{"n_kv_head": 2, "activation": "swiglu", "positions": "rope", "attn_scale": 0.177, "optimizer": "muon", "lr_mult_down": 1.5, "schedule": "wsd"}
Each number is 200 + 40 x the weight over its row's rms, rounded and kept within 0 to 999. Layers, rows and columns count from 0. The size before them is the row's rms in percent of the matrix's.

# up: layer 7 MLP up, 192x64, rms 0.231, rows 57-91, columns 0-63
# down: layer 7 MLP down (transposed), 192x64, rms 0.199, rows 57-91, columns 0-63
# gate: layer 7 MLP gate, 192x64, rms 0.243, rows 58-92, columns 0-63
up57,093,213,235,195,222,149,136,193,167,214,224,211,209,211,251,260,222,252,189,215,229,227,219,217,110,158,180,244,163,110,180,207,131,214,141,207,144,227,123,171,260,191,190,183,136,147,248,182,195,172,192,242,158,224,161,228,274,185,255,179,265,194,202,252,166
down57,095,105,195,170,180,190,238,166,189,172,265,177,214,149,119,251,189,289,179,201,204,169,176,170,246,221,224,223,200,260,172,204,149,269,248,238,244,111,205,207,203,226,161,221,192,226,239,222,255,191,181,185,205,209,163,214,168,177,305,195,183,179,169,221,277
gate58,100,115,252,222,141,147,146,252,208,187,267,228,170,223,264,203,179,172,194,173,148,145,183,202,245,169,171,179,209,231,230,246,212,158,161,185,236,195,249,231,158,241,167,260,217,204,267,231,156,228,257,150,260,283,193,147,186,210,173,189,201,171,218,209,122
up58,111,155,246,184,275,202,217,158,178,200,148,124,179,169,180,197,209,191,140,198,222,171,195,228,226,175,214,126,210,166,228,289,181,211,115,229,109,179,150,228,200,217,249,151,208,290,176,232,194,225,239,219,244,237,257,249,182,146,229,186,242,171,148,203,182
down58,117,170,283,176,227,211,185,193,205,148,315,187,293,185,164,133,189,141,155,191,194,240,182,252,146,271,222,175,170,189,241,289,230,254,168,180,200,233,221,204,168,220,153,149,195,200,188,180,176,192,280,161,164,173,181,156,138,203,196,203,210,185,181,226,194
gate59,078,162,224,240,169,157,244,173,154,224,251,263,195,197,189,305,173,203,153,257,209,181,242,200,186,224,299,234,272,182,233,228,183,215,201,273,201,211,192,192,252,233,226,285,171,257,197,164,191,264,205,186,221,277,211,213,204,220,165,218,288,223,222,207,180
up59,086,223,272,213,200,178,228,248,193,213,230,243,170,262,190,288,223,201,234,132,187,145,175,99,173,126,190,207,120,229,226,188,244,192,223,214,224,190,197,208,211,142,180,252,179,188,257,262,228,214,200,236,154,208,188,224,200,240,234,201,289,189,271,142,227
down59,078,260,233,233,182,182,203,109,186,199,236,144,216,161,256,205,164,186,222,191,239,316,118,213,251,164,216,195,185,159,204,145,180,152,225,198,207,201,283,223,174,205,213,192,90,161,217,179,192,195,192,212,216,154,227,195,184,175,129,164,178,178,145,263,185
gate60,100,198,119,234,189,184,217,222,187,190,253,249,196,145,240,229,138,196,168,143,116,188,255,229,196,224,258,185,93,212,267,168,198,206,167,193,199,121,163,179,186,154,180,201,232,220,248,206,178,246,102,139,180,238,208,173,187,167,215,205,228,149,153,179,184
up60,105,219,252,106,206,163,196,164,217,219,211,168,226,171,162,214,254,160,127,174,221,331,173,221,165,152,218,214,183,184,193,204,208,217,204,206,189,203,186,260,172,175,265,158,167,142,138,130,176,242,203,249,213,187,160,125,248,200,170,145,155,216,191,204,142
down60,094,152,227,287,249,191,199,190,192,200,127,213,279,204,251,196,205,274,146,217,255,165,243,157,224,214,200,133,223,198,103,178,174,162,223,214,275,158,167,203,187,134,216,151,235,204,218,176,159,165,247,218,185,168,274,196,247,213,190,207,172,236,234,140,210
gate61,106,155,287,138,191,158,162,95,222,244,251,183,240,188,201,185,190,218,254,239,284,264,152,194,222,219,198,225,172,218,174,220,210,178,218,182,220,234,147,234,186,229,209,152,230,156,189,243,191,269,166,175,179,212,281,209,229,139,238,227,209,181,187,292,177
up61,097,134,269,199,208,177,202,176,166,251,254,239,163,207,198,254,214,283,234,212,221,195,225,196,245,116,140,216,222,279,241,203,192,187,149,190,261,159,173,210,201,242,266,240,173,193,204,138,186,252,197,185,225,244,302,258,230,159,218,167,183,215,169,246,187
down61,117,157,220,220,209,178,183,173,192,207,307,182,206,223,173,145,174,174,192,173,254,241,188,267,229,185,144,155,176,98,226,245,171,238,229,213,188,226,167,227,102,190,172,193,209,236,198,167,154,253,245,189,150,230,225,256,101,159,175,230,187,200,197,201,135
gate62,120,174,198,145,157,176,247,209,225,267,271,270,216,168,219,238,270,180,219,239,239,195,167,194,169,323,140,169,226,140,233,92,229,258,220,209,196,180,197,265,224,247,167,221,186,157,209,187,168,222,169,206,218,204,231,230,214,237,220,227,176,211,258,167,201
up62,116,171,177,251,212,162,171,261,180,164,162,208,232,258,120,210,170,228,202,197,206,161,219,248,235,124,271,240,127,209,257,212,185,206,237,318,155,248,239,220,184,167,211,218,158,176,277,171,187,211,194,124,179,146,230,196,182,176,204,175,213,137,190,196,169
down62,106,265,194,208,285,187,202,156,218,200,148,208,140,186,212,199,278,202,173,156,204,194,212,149,181,275,226,158,157,240,180,153,225,174,167,230,248,210,325,246,167,236,215,135,178,227,176,181,166,174,233,143,209,183,224,220,222,205,139,279,137,163,189,202,200
gate63,117,222,189,149,228,198,188,272,219,197,263,226,186,177,240,210,189,135,127,217,241,220,169,192,153,205,188,287,157,272,240,135,164,158,240,172,177,163,251,172,204,191,151,179,291,222,207,193,200,235,262,210,229,173,182,266,172,187,197,266,155,227,182,121,168
up63,122,228,169,198,176,227,205,280,171,164,190,240,136,194,205,202,168,203,222,185,178,220,181,209,271,190,211,185,249,201,169,201,230,271,148,241,149,153,198,238,236,162,202,206,229,163,256,249,124,220,215,117,160,173,234,220,161,266,116,213,188,282,197,182,293
down63,118,205,275,256,208,215,177,244,214,187,174,201,221,227,231,191,210,193,204,151,219,101,159,217,254,243,187,202,226,210,225,189,213,213,227,250,221,259,212,238,230,190,243,140,182,168,164,175,171,279,191,199,152,158,211,178,334,192,96,241,145,231,180,193,231
gate64,082,238,94,160,214,235,141,219,129,168,98,161,223,274,218,226,175,197,183,242,141,218,207,124,177,121,191,209,136,173,175,153,186,158,145,167,204,212,147,157,205,211,181,186,243,217,215,201,236,216,139,229,239,213,196,155,204,221,235,178,163,248,201,233,214
up64,091,213,233,187,184,233,246,224,258,189,176,209,268,212,191,221,164,230,202,152,141,233,190,131,251,216,223,157,174,272,198,194,142,203,68,244,157,212,124,267,212,260,240,182,228,198,181,248,145,242,271,258,215,212,196,214,183,162,192,186,181,215,231,198,169
down64,089,155,249,218,199,197,206,220,143,186,196,231,188,243,263,226,155,164,211,187,213,192,125,225,292,236,192,146,224,142,140,260,208,139,219,208,149,171,209,174,211,201,211,217,230,195,196,205,203,157,185,191,127,162,287,219,190,277,143,317,166,187,232,218,204
gate65,108,225,210,198,238,171,238,131,164,279,153,238,148,244,166,267,151,225,248,248,165,177,216,251,165,268,170,151,172,202,199,184,197,249,146,193,170,201,145,222,135,197,236,184,134,144,168,149,147,245,183,278,170,186,163,264,207,214,198,165,183,181,212,236,163
up65,091,197,244,141,194,228,241,250,276,217,239,174,296,175,211,248,227,229,211,154,101,219,209,246,148,149,238,151,179,153,208,233,180,159,224,192,202,217,246,178,182,179,153,220,194,183,213,196,249,129,183,200,175,149,231,195,290,164,258,200,208,247,202,254,255
down65,096,237,134,188,203,218,245,238,183,223,156,235,230,192,173,183,184,202,188,200,220,215,171,174,170,95,263,193,153,231,188,173,221,198,176,131,189,200,199,209,265,203,196,239,172,275,171,327,164,211,255,150,145,228,251,203,276,261,236,229,169,181,162,198,162
gate66,097,208,234,139,152,191,179,145,214,132,203,237,153,194,198,208,221,124,165,223,186,188,225,249,282,125,228,263,208,159,237,183,144,216,267,171,232,258,172,140,216,194,200,225,160,222,204,223,189,261,169,219,202,172,258,257,218,281,250,243,266,170,194,208,173
up66,099,146,201,301,265,207,185,184,145,178,209,217,263,190,219,183,212,188,245,157,151,191,226,201,229,232,159,135,226,175,247,179,227,254,145,114,238,211,262,266,135,182,171,222,213,152,156,128,255,231,198,228,229,171,284,195,184,220,193,193,178,228,181,191,158
down66,115,157,216,232,114,219,118,158,220,223,272,204,208,169,177,169,214,81,199,179,224,124,214,228,196,155,190,238,152,209,254,248,272,201,181,247,244,237,194,209,239,187,203,217,175,197,226,216,210,230,233,194,248,177,154,241,161,254,183,108,181,242,201,230,233
gate67,114,142,203,216,149,221,172,234,234,244,199,256,149,160,266,207,235,204,190,187,219,160,207,212,229,112,209,183,157,201,207,157,152,149,162,260,220,196,271,246,248,226,91,172,240,238,160,145,222,201,198,138,208,118,194,170,189,190,203,270,231,219,246,224,174
up67,116,224,201,265,242,101,186,232,141,203,189,258,198,180,182,218,223,239,200,246,147,178,198,183,239,168,224,223,177,195,241,121,169,285,207,184,122,157,167,212,204,195,226,235,161,174,216,217,220,225,229,221,225,167,95,223,259,273,272,220,177,171,208,255,185
down67,107,219,184,193,250,184,164,264,178,199,175,156,188,235,253,237,176,260,255,203,263,258,161,195,196,204,226,203,233,298,174,237,100,234,193,174,259,145,170,161,219,195,153,180,235,154,229,269,179,174,187,151,148,238,250,209,216,252,236,216,160,156,257,218,170
gate68,099,243,207,168,202,186,161,254,187,207,252,207,270,206,163,193,169,231,179,249,162,128,147,282,169,261,202,182,219,200,199,189,223,205,114,158,190,192,208,217,135,212,258,175,176,154,171,306,174,192,203,228,278,145,233,166,190,159,249,213,176,139,147,229,224
up68,100,240,149,139,233,143,243,225,214,191,183,148,168,195,190,151,118,206,171,192,216,202,155,205,177,197,226,218,175,200,135,222,192,174,249,163,201,182,127,199,211,252,230,218,231,220,236,300,193,224,225,170,298,275,251,241,198,170,176,221,219,188,287,130,213
down68,095,200,267,312,244,211,202,171,187,172,187,251,201,203,236,204,163,198,197,181,235,280,161,281,245,211,106,168,197,190,207,223,150,209,198,244,258,275,241,221,236,218,205,190,227,204,225,118,254,242,219,168,196,239,166,137,137,232,207,204,232,244,190,174,217
gate69,101,215,181,273,190,251,181,123,197,180,159,246,204,190,196,185,149,244,208,243,154,147,136,226,290,199,145,127,224,237,219,220,195,164,184,246,222,221,237,253,192,164,168,271,189,212,155,268,205,168,188,119,188,248,112,236,196,198,242,175,217,199,205,152,215
up69,094,262,237,236,166,180,152,252,222,174,244,194,216,180,184,187,192,163,195,200,228,197,147,245,143,177,216,179,116,142,229,163,201,180,261,226,244,217,200,199,195,182,209,161,131,168,273,148,209,149,183,230,220,95,191,215,218,117,194,301,179,166,187,161,242
down69,094,157,171,208,148,201,181,245,219,244,179,139,182,225,211,294,173,109,132,202,229,164,204,192,187,250,242,213,183,186,194,218,312,213,168,199,178,188,244,114,232,192,246,227,229,183,260,178,144,251,173,264,180,185,217,227,226,147,204,261,187,156,201,247,191
gate70,095,161,220,193,245,209,227,189,246,215,171,197,247,273,118,161,238,239,71,184,231,239,237,164,191,220,157,216,197,199,208,185,147,149,201,162,225,271,250,264,240,158,152,112,205,178,182,202,253,178,198,179,231,214,190,235,130,219,226,131,199,186,193,186,197
up70,094,245,260,187,179,214,191,243,141,242,277,276,158,212,216,228,166,137,215,135,223,185,222,192,258,269,132,167,203,224,166,216,175,236,201,222,185,144,167,171,261,233,150,183,202,188,242,233,125,251,229,206,210,205,175,232,187,178,99,240,162,222,147,197,230
down70,104,200,227,237,274,242,214,278,206,291,174,138,227,162,186,162,201,228,157,301,257,192,197,178,203,198,229,104,177,216,304,179,130,253,199,230,209,243,220,173,213,184,186,192,171,197,195,239,232,255,224,225,234,185,189,193,181,131,186,221,173,239,196,173,167
gate71,099,218,218,174,204,277,158,216,173,207,128,187,189,149,219,209,157,245,236,209,214,146,171,174,229,239,158,265,169,236,162,296,205,167,279,217,171,113,196,286,162,256,177,179,256,218,250,231,200,93,195,227,226,222,213,195,191,187,210,222,183,167,174,208,208
up71,083,199,173,251,214,195,244,231,200,162,272,198,184,270,180,250,192,174,147,213,159,190,224,219,185,245,163,118,223,139,251,182,214,167,206,225,235,298,222,177,256,197,186,251,185,141,141,162,245,222,157,122,218,236,219,176,255,181,199,167,214,277,246,258,208
down71,112,172,125,236,161,282,219,205,211,221,32,193,190,197,209,220,176,219,202,252,239,188,208,204,164,210,301,210,181,250,143,204,155,180,179,203,200,144,242,184,188,193,179,198,155,177,187,233,154,196,235,186,295,149,192,199,194,215,176,161,157,206,214,171,183
gate72,111,218,168,229,195,236,185,200,185,169,162,240,277,174,241,211,228,194,161,248,192,201,134,210,135,236,150,224,186,141,216,168,198,264,195,187,196,153,180,226,191,191,140,264,145,264,125,192,155,251,145,265,211,255,231,159,289,217,241,219,276,214,188,170,192
up72,116,238,172,267,208,184,194,168,189,122,164,106,197,296,214,191,167,190,161,294,236,255,183,186,161,199,300,239,211,240,173,194,229,172,224,151,270,194,172,224,183,202,236,155,196,166,154,223,169,206,192,221,239,239,169,201,228,197,174,218,218,252,168,117,188
down72,091,205,127,243,174,137,207,258,241,236,179,205,163,232,176,169,243,297,194,251,226,202,255,213,250,205,159,248,173,298,202,232,164,226,206,258,164,146,181,138,243,220,186,246,194,233,179,208,245,189,212,202,165,196,232,220,135,266,261,193,249,233,170,235,236
gate73,121,138,221,208,208,162,219,216,243,188,208,181,187,212,169,247,188,178,183,191,245,213,227,172,130,260,189,221,197,191,208,136,178,187,164,182,200,188,173,168,236,223,237,247,245,182,84,242,209,197,218,294,241,254,208,271,211,109,178,143,138,179,253,280,211
up73,115,212,203,177,215,250,163,135,212,238,185,288,248,220,207,239,205,251,267,229,258,215,203,259,191,189,206,212,175,101,183,197,164,222,187,222,207,201,169,200,95,196,180,171,126,244,296,196,200,223,243,242,192,131,249,189,159,241,189,161,160,213,179,214,247
down73,123,210,145,227,178,230,196,225,162,183,170,186,206,197,171,181,279,284,184,269,204,162,219,179,251,133,200,212,179,226,327,156,226,267,203,233,260,208,231,225,155,215,211,239,146,161,231,246,176,228,198,174,191,254,219,212,244,294,226,198,178,258,173,197,228
gate74,105,153,204,244,158,270,236,210,205,180,198,144,164,159,288,225,192,165,161,181,141,221,204,253,281,170,176,196,145,195,180,209,244,225,208,198,240,284,258,245,167,239,143,116,181,183,224,233,209,141,223,182,205,131,180,219,158,137,185,236,210,230,225,240,163
up74,104,167,204,174,215,256,178,253,248,268,168,156,177,150,202,217,143,138,266,151,112,203,178,234,215,192,192,194,274,206,197,172,203,203,260,167,127,210,122,172,181,217,209,170,226,227,213,247,184,195,223,153,213,193,205,180,228,174,228,142,217,299,127,181,258
down74,094,133,237,212,220,189,123,221,202,262,191,191,191,152,198,178,274,202,117,216,214,153,164,249,231,174,198,239,181,140,222,247,254,235,218,242,254,211,166,110,175,218,236,191,233,161,177,217,244,283,150,254,199,246,259,213,188,175,140,238,230,219,182,170,236
gate75,143,214,292,112,203,169,153,241,148,195,147,257,214,188,175,179,142,221,190,174,245,208,187,191,222,199,161,227,163,300,160,281,187,222,228,178,214,199,167,276,188,208,221,161,143,217,193,259,164,161,167,242,175,176,185,181,188,246,174,261,247,177,181,242,133
up75,139,221,128,275,190,232,246,189,216,192,243,193,169,230,219,201,238,195,205,250,165,223,181,242,182,203,219,168,268,88,260,125,200,152,196,209,182,227,234,117,205,184,168,224,243,153,182,191,212,260,216,133,231,193,162,236,193,119,164,151,172,188,252,152,234
down75,151,251,139,186,220,203,180,239,233,196,28,203,208,239,190,160,234,197,151,239,188,136,200,209,193,221,286,154,189,261,129,212,138,216,205,195,234,252,213,238,224,141,218,230,151,203,204,239,153,179,215,194,208,172,185,229,261,217,195,189,203,220,194,248,180
gate76,104,237,222,216,233,209,279,220,235,278,179,166,147,200,179,221,236,235,169,230,176,254,142,165,206,268,215,177,123,209,230,219,227,147,270,155,239,153,189,179,192,230,133,162,291,198,213,174,193,229,146,204,173,160,305,160,191,173,184,243,212,241,205,216,215
up76,087,185,176,226,208,208,131,186,115,189,205,140,167,184,236,171,164,199,247,204,184,198,241,195,155,258,225,200,154,128,143,193,171,196,227,147,201,215,190,200,289,227,145,218,143,140,177,143,264,286,188,203,231,221,212,193,285,250,224,189,178,215,139,145,171
down76,098,243,277,115,244,221,138,239,203,212,234,150,302,229,200,190,239,129,156,233,162,200,137,193,207,228,162,190,157,168,238,228,180,191,204,216,223,207,223,206,152,175,165,203,193,162,215,184,239,216,175,86,188,279,182,210,201,251,199,270,199,163,166,158,214
gate77,111,222,143,187,156,151,210,150,150,190,221,211,221,161,225,220,206,230,234,264,163,212,175,144,194,181,188,187,216,148,173,218,219,197,150,236,172,206,142,195,283,158,163,248,250,247,207,236,173,272,86,177,202,233,141,160,276,276,262,184,189,201,170,195,213
up77,114,174,208,208,191,132,190,168,179,211,210,226,221,130,173,180,182,217,173,257,188,193,150,202,180,288,256,224,226,275,247,217,207,151,177,204,227,241,214,222,225,169,233,220,233,296,202,203,207,176,166,160,127,297,205,108,239,258,197,169,229,204,239,259,247
down77,107,217,201,227,216,238,222,132,212,218,242,213,145,140,190,236,321,264,201,221,263,245,209,150,183,313,192,205,242,225,174,226,196,200,198,204,161,139,276,224,169,228,183,185,248,199,228,226,158,181,166,186,147,240,229,218,238,245,179,272,166,160,217,230,189
gate78,105,163,164,174,272,185,231,105,177,224,165,168,255,195,219,208,259,248,170,167,179,283,254,162,287,197,166,218,119,194,243,224,195,174,158,160,187,183,209,201,180,221,175,152,224,198,167,241,217,187,204,171,164,275,285,177,154,180,170,200,254,224,174,237,147
up78,115,293,168,199,191,206,154,129,204,168,176,208,158,232,183,158,192,202,206,200,180,202,150,179,178,190,122,221,153,146,120,267,175,238,187,272,280,175,165,200,196,202,218,167,255,242,106,196,265,200,209,194,198,229,207,176,174,158,178,286,225,235,232,201,249
down78,104,239,202,237,206,204,122,224,147,236,264,245,176,137,229,232,174,150,174,227,174,287,226,173,183,244,158,216,174,171,151,179,208,152,192,192,234,205,202,228,189,225,222,185,244,289,181,260,243,199,178,186,280,260,226,158,98,170,198,191,165,215,148,237,158
gate79,107,209,130,182,215,204,119,195,225,188,239,211,208,220,245,228,253,84,142,218,290,173,202,176,177,232,167,253,169,176,198,176,201,177,225,152,146,201,134,224,187,212,206,200,138,249,155,254,185,232,203,166,203,209,157,218,125,207,182,201,205,275,283,235,187
up79,102,163,168,179,136,208,131,177,227,278,169,230,203,167,302,223,201,238,203,177,181,191,195,226,198,268,143,221,119,187,236,201,191,253,222,174,188,195,302,167,166,187,186,180,170,182,224,163,175,215,174,252,201,192,249,167,181,198,133,205,236,241,303,247,232
down79,110,159,217,167,203,149,203,230,153,186,353,173,140,195,123,212,151,212,263,223,177,169,214,200,188,151,188,178,219,171,239,239,182,197,219,250,156,180,152,198,190,264,191,260,215,254,168,239,234,231,230,166,215,236,219,201,147,175,289,247,211,177,201,199,157
gate80,112,186,198,130,220,173,176,139,158,214,178,224,232,203,201,259,191,201,253,125,201,156,223,170,182,149,189,271,209,278,194,266,165,189,279,209,165,164,199,253,220,225,192,191,251,221,145,147,171,130,251,162,164,193,228,153,113,217,282,203,215,211,205,224,168
up80,103,169,180,255,207,158,137,196,159,218,185,214,133,169,261,228,153,245,148,210,198,223,212,159,242,126,220,237,159,214,260,125,295,147,189,227,201,155,260,131,255,126,218,174,216,137,249,199,182,199,162,189,176,248,203,217,194,203,238,169,185,215,245,213,169
down80,127,234,163,175,223,215,166,139,259,214,135,209,204,273,188,221,335,191,195,151,202,200,203,155,184,215,252,128,228,240,92,201,124,196,239,163,187,251,230,212,208,166,211,173,213,203,151,193,169,189,216,171,250,222,194,153,228,178,189,236,186,165,248,239,153
gate81,087,274,149,240,223,167,198,157,162,156,202,179,177,135,213,205,235,162,142,167,189,265,145,218,214,240,185,239,254,284,233,208,178,228,216,217,249,121,201,219,162,186,178,237,185,255,230,199,157,178,246,160,152,187,154,256,195,206,174,232,98,276,225,203,183
up81,088,121,234,86,152,174,153,210,161,210,158,137,223,233,209,196,262,235,172,269,225,211,230,234,229,184,205,160,200,176,185,268,174,282,167,191,200,233,178,189,199,189,277,191,259,198,158,155,168,269,144,215,190,197,132,161,200,232,237,189,173,144,183,227,189
down81,089,234,122,260,238,148,171,208,207,188,213,157,188,155,208,275,244,181,186,195,139,229,151,202,241,221,261,195,150,316,231,139,184,147,216,203,178,172,206,162,116,206,169,236,198,185,196,263,178,234,181,214,167,241,247,226,259,230,169,195,170,131,210,159,189
gate82,112,215,214,94,128,208,207,225,213,165,225,215,200,267,164,191,202,163,180,271,211,187,250,178,187,220,274,197,251,157,219,220,236,129,230,232,172,191,138,226,149,234,152,236,182,150,175,157,224,175,168,156,238,236,158,139,253,267,226,166,217,209,245,184,129
up82,108,177,158,208,191,280,160,182,204,168,247,248,269,147,181,177,287,150,234,256,253,174,199,238,205,287,159,180,184,171,252,223,196,232,185,253,187,236,161,250,120,246,193,182,167,243,288,216,143,213,154,177,195,223,191,155,186,219,182,179,179,170,165,225,164
down82,105,200,247,218,185,233,184,268,189,157,208,178,228,268,174,242,173,179,254,213,196,183,193,235,218,214,126,212,264,255,255,206,178,181,167,168,175,201,148,202,201,193,119,243,183,199,260,79,187,224,188,211,254,239,229,156,169,242,197,297,241,171,201,140,162
gate83,098,222,234,185,207,202,214,156,207,148,146,196,230,197,192,193,172,166,197,168,173,192,239,240,206,148,159,237,309,173,199,172,213,232,209,166,193,148,181,163,312,154,154,191,150,212,160,245,194,221,224,274,145,216,277,189,262,200,286,223,251,256,221,209,166
up83,104,214,220,268,251,190,151,210,138,205,115,241,267,216,201,174,183,215,149,219,200,102,184,199,270,238,181,215,137,174,148,210,196,215,215,204,266,193,160,187,74,219,224,159,193,188,220,124,148,221,189,182,191,187,162,175,175,136,177,232,198,177,222,198,160
down83,088,212,230,237,221,299,176,129,229,164,138,220,205,186,210,184,189,214,239,203,159,192,235,183,248,168,191,169,230,184,198,127,207,121,216,177,165,261,275,196,206,217,219,256,140,301,236,229,211,159,227,192,218,134,246,144,178,218,163,257,194,182,191,262,163
gate84,106,310,241,186,118,200,184,191,225,240,218,148,198,148,225,204,181,189,172,141,270,214,173,178,164,183,218,207,243,223,180,245,240,166,258,188,242,246,199,279,142,156,208,177,255,174,120,216,215,249,209,191,161,156,204,235,195,199,214,199,241,306,233,199,214
up84,104,181,192,267,166,197,192,177,137,245,214,171,204,174,212,211,228,194,183,230,215,175,257,199,173,165,172,262,243,166,215,249,313,264,206,154,204,173,232,204,179,152,209,208,293,172,137,97,214,211,239,181,195,235,148,135,202,269,156,180,195,191,224,143,179
down84,101,247,201,254,197,246,192,163,128,272,301,213,215,183,193,192,258,174,172,129,210,196,211,204,252,207,160,196,195,229,130,190,245,188,201,253,213,138,154,285,214,186,226,142,235,259,192,246,165,258,221,212,150,165,230,201,254,192,169,213,200,126,244,205,167
gate85,094,141,176,227,180,151,146,171,208,224,269,151,217,191,151,236,170,185,141,214,219,333,242,120,204,253,193,201,164,283,200,170,195,193,183,217,234,249,201,184,157,218,194,241,226,210,232,180,185,259,223,109,177,206,216,181,144,177,254,155,160,211,220,216,163
up85,098,304,211,100,210,246,219,192,158,145,183,194,180,226,232,160,179,147,156,195,190,155,176,187,213,129,158,225,195,239,228,256,145,217,217,229,237,182,148,112,176,232,185,186,228,173,227,215,242,207,198,176,218,237,189,185,139,220,200,227,81,183,156,227,234
down85,104,195,230,239,230,294,147,154,238,149,264,209,160,157,223,235,175,255,198,233,137,222,181,119,195,134,200,217,218,248,184,182,212,239,161,200,220,221,242,213,228,215,175,187,202,162,129,252,173,166,151,167,236,239,211,98,244,272,236,216,194,202,260,212,203
gate86,127,213,145,291,125,186,184,105,165,231,230,133,200,192,116,226,143,216,139,200,216,200,210,200,195,182,187,193,195,224,238,134,196,176,145,226,232,221,258,202,217,173,141,215,222,215,229,213,164,207,144,142,200,236,113,173,249,232,245,154,187,177,216,188,133
up86,124,184,221,191,231,263,138,141,247,176,136,230,213,150,191,247,196,190,183,222,181,266,185,203,135,241,216,182,154,138,221,182,136,216,204,171,72,252,177,180,158,174,200,266,211,201,208,170,188,311,166,202,195,216,180,199,191,160,145,175,157,251,207,206,174
down86,114,192,231,172,232,192,201,269,214,165,161,212,254,215,265,221,252,152,282,230,214,176,197,238,202,235,186,170,251,206,284,187,198,128,269,162,196,241,187,234,227,255,153,170,148,170,201,154,242,195,198,274,180,220,223,185,152,174,152,267,174,222,188,166,295
gate87,108,202,271,160,207,191,148,239,204,156,134,175,216,195,175,240,151,166,254,179,180,147,122,142,245,244,248,131,193,204,205,130,227,192,202,189,157,162,203,270,167,159,128,195,227,153,154,216,240,203,231,180,237,211,212,297,166,178,276,228,182,174,209,176,209
up87,105,210,198,205,242,200,162,157,160,216,245,98,226,175,203,248,202,214,230,188,153,169,212,216,164,166,274,200,197,209,197,170,183,200,307,240,195,191,189,249,150,199,214,117,237,205,155,229,153,190,208,152,229,120,279,157,162,155,231,152,284,219,213,179,171
down87,099,249,235,222,155,225,233,168,242,206,167,115,207,227,201,192,192,184,241,204,194,230,185,233,202,95,240,111,214,136,187,241,219,127,168,255,175,287,120,248,196,171,246,169,188,211,202,187,182,165,217,185,153,270,215,136,187,244,222,212,172,235,248,194,202
gate88,114,204,189,224,143,166,133,224,191,147,246,234,141,224,272,234,217,179,266,213,218,186,158,284,227,136,116,169,199,204,191,115,251,195,230,134,231,201,209,159,203,138,187,254,207,252,181,173,207,230,192,175,203,187,196,246,202,232,246,266,133,160,177,229,225
up88,103,193,222,217,179,226,193,156,177,241,170,230,177,207,158,249,250,202,277,189,279,239,92,227,166,222,208,197,186,253,259,80,204,197,218,219,230,225,270,182,206,275,198,206,249,176,109,177,232,221,168,217,196,205,184,222,192,238,160,252,184,192,239,221,243
down88,096,229,172,245,193,160,202,174,204,180,202,166,214,218,218,149,181,177,232,200,208,227,194,267,243,156,232,234,143,140,269,267,151,182,177,209,226,212,221,150,220,109,291,235,134,274,161,215,204,222,249,176,251,179,172,192,130,175,135,259,236,227,199,188,248
gate89,101,186,179,127,157,269,217,154,236,189,247,159,287,107,170,184,157,196,182,225,136,245,148,213,219,259,207,212,194,261,211,255,180,175,262,235,244,193,246,249,183,220,272,191,280,208,218,187,164,175,171,218,151,224,127,189,195,235,211,176,233,190,233,226,195
up89,105,165,220,226,186,134,198,208,211,167,165,168,179,186,208,166,221,232,158,214,185,175,243,189,238,290,195,214,172,290,224,240,250,138,225,191,182,180,211,195,167,246,211,210,279,210,157,79,235,221,200,222,232,277,157,221,139,223,130,221,195,151,183,150,248
down89,096,205,233,168,211,215,151,202,221,209,206,161,179,317,187,229,279,169,141,219,145,255,232,184,169,131,171,223,147,218,245,248,200,245,193,259,219,221,223,151,196,162,238,182,161,184,207,162,136,165,204,251,192,178,261,114,186,151,165,166,204,232,221,224,131
gate90,113,179,242,201,240,165,116,191,174,242,200,175,159,199,235,256,260,186,198,236,170,187,238,188,205,196,164,154,194,127,218,160,195,159,196,228,139,202,219,285,156,204,181,167,261,224,165,166,124,211,71,181,246,203,215,158,233,247,212,193,228,242,229,261,234
up90,109,156,145,220,209,170,184,237,199,229,121,129,124,190,189,147,176,170,232,264,150,248,167,230,229,101,257,235,199,227,183,202,178,197,176,169,211,147,251,185,221,177,223,217,170,130,278,230,185,204,229,166,234,220,159,215,200,201,165,251,214,223,208,190,95
down90,110,167,225,221,250,262,116,139,230,201,161,167,235,235,277,209,306,211,202,242,174,225,149,219,206,224,200,213,155,198,124,194,181,187,217,215,256,184,206,228,190,146,229,187,156,193,243,229,140,195,187,199,261,258,223,207,262,201,184,126,164,234,190,287,213
gate91,105,153,192,197,256,70,196,151,261,128,250,212,176,195,171,190,203,210,152,248,226,193,152,206,274,311,160,205,257,203,214,171,184,238,166,229,198,247,225,184,213,149,223,216,208,240,197,112,174,163,216,175,208,160,185,235,224,193,231,216,259,169,222,189,197
up91,101,201,194,239,175,242,199,279,223,120,171,269,252,189,170,205,160,202,205,242,237,230,179,208,151,135,240,210,194,216,242,280,213,254,185,187,106,202,177,182,201,257,187,237,182,275,144,130,147,204,216,214,240,170,212,148,184,212,132,168,197,120,206,207,208
down91,098,171,155,241,243,169,124,238,176,236,210,195,175,203,150,211,224,221,269,223,246,156,176,198,236,96,236,227,214,240,179,197,170,199,168,213,196,169,233,226,137,217,262,215,216,159,162,233,158,221,239,100,130,248,255,260,192,146,216,172,149,163,196,246,208
gate92,093,187,240,235,207,257,197,212,244,137,158,218,206,170,220,254,186,247,135,205,234,189,163,246,250,201,226,183,222,272,225,214,175,190,172,137,208,171,235,178,248,226,303,274,162,128,213,208,144,188,200,261,231,218,201,165,155,184,309,153,180,168,209,214,175